Weights of a small GPT-style language model, trained from scratch on English Wikipedia.
Size: 16 layers, width 256, 8 heads of 32, MLP 1024 squared ReLU, vocabulary 8192, 16.8M parameters.
Each number is 200 + 20 x the weight over the matrix's rms, rounded and kept within 0 to 999. Layers, rows and columns count from 0.

# q: layer 5 attention query, 256x256, rms 0.232, rows 103-115, columns 0-127
# k: layer 5 attention key, 256x256, rms 0.225, rows 103-114, columns 0-127
q103,189,181,173,205,201,209,178,198,185,214,211,229,219,175,216,214,204,216,214,232,179,149,183,188,201,228,198,194,215,179,198,222,221,162,196,178,195,197,211,217,195,150,191,247,186,199,214,192,198,191,210,194,228,151,203,223,222,210,224,172,151,196,185,215,224,142,184,213,190,198,190,171,213,194,232,182,207,209,172,223,194,186,200,226,210,189,180,204,207,180,214,241,201,204,197,216,211,185,185,150,180,198,186,199,194,203,243,193,197,196,186,211,208,184,192,219,218,218,219,200,236,168,188,195,222,226,175,202
k103,222,176,171,212,224,189,207,199,178,202,184,224,227,202,170,257,212,191,207,225,204,209,222,201,220,214,193,190,190,198,174,205,226,203,175,240,223,191,179,180,212,164,202,208,216,227,158,211,208,193,213,203,214,184,199,171,205,198,193,192,194,208,206,216,249,239,166,200,185,216,215,211,212,213,217,209,175,174,178,186,173,199,220,213,217,205,174,190,160,194,206,218,196,200,224,201,191,177,176,158,234,169,198,162,203,211,243,206,186,227,237,193,176,212,225,211,196,235,239,245,205,194,213,214,231,199,179,153
q104,230,204,216,204,217,202,180,213,202,212,167,181,177,198,211,193,222,196,220,175,238,207,176,217,183,211,192,179,218,181,192,186,209,162,218,192,222,209,190,214,212,229,193,214,169,143,179,207,212,220,194,199,228,174,154,232,195,208,216,209,182,157,186,211,191,178,227,209,211,174,163,198,178,194,191,165,206,203,197,168,167,256,219,235,209,245,182,196,190,197,233,197,210,223,195,175,190,213,167,231,187,238,190,198,200,210,219,199,172,173,217,227,211,198,200,170,213,194,177,260,229,158,191,178,194,211,159,206
k104,167,234,209,197,192,178,201,197,217,191,179,172,186,190,172,171,176,192,214,172,206,185,182,203,182,205,204,196,195,214,177,205,197,188,199,210,200,205,198,202,167,233,186,209,191,203,218,248,189,179,184,188,183,199,187,159,223,211,212,213,201,211,161,183,217,203,175,176,192,242,183,206,191,194,195,195,183,205,179,207,165,215,181,212,221,200,185,179,205,201,203,213,205,197,172,206,204,194,198,198,213,183,186,202,210,211,169,181,194,201,189,222,195,207,178,206,164,201,217,205,199,213,184,248,215,169,164,190
q105,158,166,187,216,206,168,222,220,194,231,195,196,216,253,246,220,164,236,223,215,203,179,245,169,222,199,217,212,142,207,169,218,207,192,174,189,231,203,187,216,200,164,205,183,163,227,154,181,231,193,201,210,176,176,217,226,196,239,191,117,180,212,191,222,198,177,223,211,198,192,208,218,246,205,208,235,196,178,192,242,226,197,191,216,227,192,178,243,224,186,163,233,183,225,206,183,205,193,207,175,198,199,164,162,158,148,200,200,208,182,245,205,174,203,202,193,234,198,211,155,226,171,162,206,199,232,178,179
k105,195,211,189,210,187,215,190,215,187,179,178,183,248,232,231,187,193,191,208,199,181,196,226,173,227,198,237,239,189,208,226,148,195,208,129,220,190,184,172,189,196,207,186,180,208,232,178,199,239,173,219,203,231,183,217,220,215,169,189,202,194,199,215,204,189,207,237,168,188,199,220,173,224,173,202,203,218,204,190,186,200,145,178,209,249,214,195,185,167,198,167,186,192,176,187,197,225,189,182,203,193,200,220,208,182,207,221,187,234,190,228,219,203,204,238,169,206,185,182,212,237,243,174,191,217,193,186,199
q106,195,188,218,188,186,192,191,191,227,164,190,164,219,203,250,173,188,207,206,197,204,179,208,222,194,195,188,167,189,215,168,182,186,172,195,197,205,210,243,235,193,207,184,214,177,189,197,188,173,172,215,217,166,190,177,214,203,198,168,188,171,189,225,183,173,175,220,185,236,184,170,223,219,206,195,200,188,227,131,232,191,176,192,202,218,184,189,214,203,164,187,196,231,231,206,206,174,179,177,216,181,197,224,223,178,209,180,184,205,170,204,203,173,242,175,224,195,225,172,188,195,215,200,219,181,260,196,195
k106,200,192,181,202,200,189,211,182,187,188,200,213,216,199,219,199,226,217,172,215,181,205,178,151,185,202,209,190,200,218,188,191,184,231,185,229,200,171,208,226,199,194,184,201,222,172,191,178,191,206,218,169,174,178,184,212,209,193,186,165,214,197,199,207,189,200,223,204,182,208,211,202,201,194,220,185,221,169,188,184,199,189,176,182,216,228,190,231,177,190,205,192,194,225,189,218,189,178,194,174,194,199,183,163,206,226,191,220,178,182,246,221,217,235,203,181,215,205,177,194,236,184,220,219,233,161,200,192
q107,187,214,186,214,206,195,169,192,180,194,205,217,215,152,191,223,184,205,201,202,186,141,217,233,221,194,217,210,190,229,209,165,203,191,156,205,226,203,201,202,227,220,234,202,158,202,213,221,219,220,190,205,174,193,226,163,225,206,190,199,203,204,209,215,235,207,209,221,217,151,157,231,189,208,172,215,166,207,173,206,197,194,228,241,220,226,223,219,208,161,180,242,161,204,201,193,176,217,201,216,194,211,223,159,216,198,189,182,220,195,229,229,220,195,224,209,186,213,197,203,211,195,130,193,192,222,196,136
k107,184,210,200,190,221,169,237,220,196,194,205,177,194,191,240,237,217,203,172,181,219,195,179,193,208,222,226,185,216,219,232,176,194,218,195,206,222,213,199,192,236,247,193,198,201,217,203,239,213,201,200,208,191,202,210,187,206,222,210,214,226,193,194,178,217,177,229,204,233,229,189,195,271,230,230,196,228,222,194,164,186,196,188,197,204,199,194,211,204,204,178,206,223,224,182,202,240,213,189,201,198,206,200,189,178,201,181,172,204,170,155,219,226,201,182,203,202,196,223,203,178,205,165,205,228,215,180,218
q108,172,204,192,205,234,175,194,171,218,193,198,199,204,212,164,199,203,236,231,190,196,201,176,189,185,172,207,158,215,211,219,221,149,166,157,184,195,200,209,208,212,192,170,184,203,200,162,194,196,197,207,201,214,205,178,198,160,235,193,161,210,203,217,250,193,182,188,194,218,251,197,190,196,178,205,223,199,224,157,201,180,234,174,227,251,186,206,233,181,192,229,251,177,235,185,203,197,208,179,185,170,180,228,197,206,242,205,219,201,194,252,242,179,183,201,244,199,223,202,150,233,175,186,188,199,205,200,192
k108,199,173,203,204,215,183,230,217,182,215,235,186,177,198,192,189,189,192,218,197,223,204,200,151,260,209,218,181,193,178,218,186,196,206,210,226,195,202,210,183,218,232,214,202,234,183,243,209,178,167,221,234,190,205,171,179,213,215,222,192,222,198,201,169,203,218,175,196,171,231,211,206,188,203,213,195,206,203,243,194,214,203,199,192,235,240,215,188,217,205,200,180,189,196,219,194,206,204,206,206,223,182,202,190,213,219,218,196,205,216,172,208,220,200,189,204,192,226,203,207,194,200,226,183,222,172,174,191
q109,217,225,213,201,192,218,218,195,206,211,177,218,175,193,211,227,192,209,181,196,189,196,218,188,227,185,227,237,211,168,197,187,205,180,155,206,195,220,220,148,198,191,186,193,223,195,184,221,229,210,185,209,171,157,241,172,215,226,230,196,217,237,207,179,225,179,201,194,244,205,180,201,224,187,171,204,181,170,198,208,225,208,207,214,229,206,179,188,190,189,190,213,226,179,189,214,209,231,204,185,204,216,179,206,232,142,181,191,213,216,211,208,164,195,231,206,188,181,184,213,213,182,222,250,189,192,162,194
k109,209,180,169,203,236,215,150,193,215,227,183,232,186,202,177,179,256,201,220,201,176,181,189,212,184,207,183,193,204,180,208,197,184,214,229,181,172,195,222,170,173,166,210,206,194,243,174,218,187,207,198,183,207,224,249,194,207,201,206,196,185,196,173,221,189,177,176,207,195,212,193,202,225,166,193,190,194,226,169,216,200,193,192,183,182,193,196,189,204,201,206,215,174,189,229,207,191,231,206,217,183,190,221,184,194,208,198,199,181,198,208,198,201,168,183,172,246,221,207,172,192,154,219,193,192,181,227,183
q110,203,229,202,211,198,205,209,197,218,198,219,209,181,213,190,208,172,161,229,230,201,172,224,213,183,181,191,227,180,243,225,197,163,247,174,209,169,170,199,227,185,176,178,213,164,207,174,189,217,178,209,194,190,206,242,210,187,173,203,216,232,173,218,216,203,230,186,207,147,190,178,206,232,192,212,180,216,198,241,213,236,170,190,159,191,185,171,223,254,189,209,196,193,194,167,227,174,194,213,199,244,153,160,186,192,225,224,219,175,188,218,228,214,182,203,206,200,189,192,169,189,202,207,219,196,199,218,201
k110,230,164,247,172,146,228,180,179,229,191,199,220,250,206,183,194,208,184,198,201,211,188,225,209,227,169,202,158,167,210,239,205,174,216,215,218,196,202,198,192,184,168,201,174,191,206,195,185,201,198,189,180,198,203,194,198,217,200,205,203,203,178,196,235,186,228,212,190,184,169,207,221,185,190,160,189,200,212,191,192,226,240,245,216,260,231,147,246,198,216,204,198,148,214,232,198,191,192,204,204,205,176,188,206,206,195,219,189,228,203,181,196,193,190,234,176,246,225,209,196,207,222,241,189,219,241,202,221
q111,186,198,199,176,256,211,192,232,200,189,174,183,192,185,193,172,214,206,195,200,176,256,187,170,172,210,216,200,210,212,205,182,150,193,182,207,163,182,168,202,172,206,199,211,203,227,195,187,202,179,198,196,193,207,188,217,158,180,180,155,189,201,206,175,225,223,214,211,219,200,222,221,202,213,213,193,183,200,227,199,224,178,175,172,240,186,186,190,196,202,221,203,196,193,213,165,191,189,207,219,188,184,221,204,209,208,222,196,186,179,192,195,233,200,202,218,216,202,232,212,217,215,199,167,165,173,222,208
k111,205,182,199,182,195,199,218,220,205,211,164,185,232,222,189,238,227,210,189,172,197,146,212,187,236,191,162,224,217,200,162,215,144,219,210,169,207,210,206,187,189,151,206,214,244,212,210,222,187,209,198,183,176,196,178,248,235,214,209,173,216,178,180,197,203,192,182,246,203,146,164,207,176,171,230,184,166,219,180,183,188,161,198,222,230,212,151,181,194,235,178,222,227,185,205,210,233,204,167,206,192,239,223,189,205,213,161,173,253,170,209,196,185,233,232,194,190,184,217,240,176,233,221,205,197,193,216,178
q112,206,188,138,197,212,190,163,196,204,195,205,205,198,236,199,182,211,170,197,233,186,215,200,159,180,182,202,176,162,199,206,239,164,232,219,222,208,177,194,192,242,169,196,234,186,225,188,204,189,197,198,184,215,201,192,207,187,201,184,176,187,197,190,201,188,168,167,159,232,229,245,189,205,222,173,205,245,200,190,213,183,185,175,222,198,198,175,191,223,209,179,212,205,210,204,211,159,182,227,206,197,185,234,202,192,199,217,214,192,192,186,227,169,213,212,238,210,206,208,191,198,180,221,178,197,198,209,216
k112,191,188,204,178,173,195,210,204,196,194,198,165,210,218,237,211,206,214,213,179,195,156,209,185,219,199,198,218,171,240,178,204,218,214,182,198,188,181,155,193,226,137,214,190,215,209,200,151,189,181,176,176,227,196,198,230,228,232,208,180,171,193,200,219,196,214,211,192,175,210,220,183,222,207,197,246,184,209,189,193,212,219,198,210,248,218,179,183,194,225,204,162,229,241,196,231,229,188,211,204,195,194,179,205,224,191,217,179,187,220,139,191,216,206,203,225,169,189,220,195,200,197,221,187,211,175,229,195
q113,218,195,166,221,184,174,186,194,176,197,187,187,253,192,218,219,177,194,171,190,225,210,208,203,178,154,199,194,187,224,230,220,199,200,206,185,204,189,195,202,225,193,221,220,196,190,140,199,183,210,212,210,226,195,188,184,235,222,210,157,162,220,201,221,182,206,197,200,202,227,194,216,193,187,204,223,210,229,215,162,206,204,197,206,206,205,192,167,161,204,156,213,221,246,173,203,172,171,188,208,206,216,229,199,188,206,196,201,209,190,185,238,199,214,216,232,167,221,177,196,218,202,207,194,186,229,212,225
k113,191,198,220,183,214,196,196,185,158,183,203,209,273,205,183,198,235,230,172,189,209,191,195,210,188,219,175,230,188,191,199,210,163,188,208,217,193,160,198,194,177,170,236,167,231,237,193,177,178,189,181,205,225,196,197,200,243,175,189,196,203,209,171,209,230,228,214,181,177,221,231,198,206,193,197,195,173,188,169,211,203,213,220,184,240,166,165,158,179,198,194,203,224,188,189,224,204,187,187,205,185,211,199,183,186,224,181,187,228,181,174,204,207,224,207,169,202,194,215,214,233,208,161,199,194,218,211,161
q114,224,191,192,218,197,208,222,214,160,212,219,203,179,193,197,212,215,193,180,202,227,194,206,202,220,200,205,231,188,214,190,184,204,216,183,197,200,198,212,198,212,171,209,188,197,173,186,203,197,197,189,211,198,148,198,212,189,203,202,167,202,215,218,218,211,236,232,199,183,196,210,221,202,182,249,176,170,223,241,168,210,166,184,197,222,185,189,207,175,193,176,188,175,158,180,236,227,212,246,194,212,228,179,183,176,205,184,192,165,216,190,157,185,193,199,196,211,196,203,200,227,211,225,208,190,149,181,210
k114,250,213,192,192,191,178,209,188,208,146,227,205,213,216,198,187,204,187,193,184,182,199,200,166,204,197,182,218,188,196,196,189,217,200,182,256,197,219,177,202,228,176,212,196,202,221,217,223,233,233,164,202,219,212,197,187,205,230,229,211,203,225,185,230,181,193,195,177,231,225,215,179,193,201,223,227,236,170,189,203,193,202,201,184,232,189,191,197,169,188,173,232,232,223,177,226,228,160,165,172,174,217,195,219,199,180,182,173,187,193,177,216,206,228,163,231,196,179,208,219,227,203,209,181,212,224,230,197
q115,226,206,236,217,194,186,256,200,205,212,182,189,205,233,190,200,236,196,182,227,181,209,223,185,199,194,203,202,204,202,164,231,190,198,209,241,188,226,186,217,206,133,203,165,213,215,206,198,162,138,203,188,195,195,221,170,230,186,182,199,191,209,216,245,198,184,175,197,180,176,203,227,214,184,195,216,201,217,181,220,191,183,193,220,212,207,190,215,215,185,203,186,210,154,205,199,199,181,172,173,249,237,216,177,183,211,209,219,169,174,202,216,168,235,237,199,200,201,218,185,173,179,188,204,190,204,201,210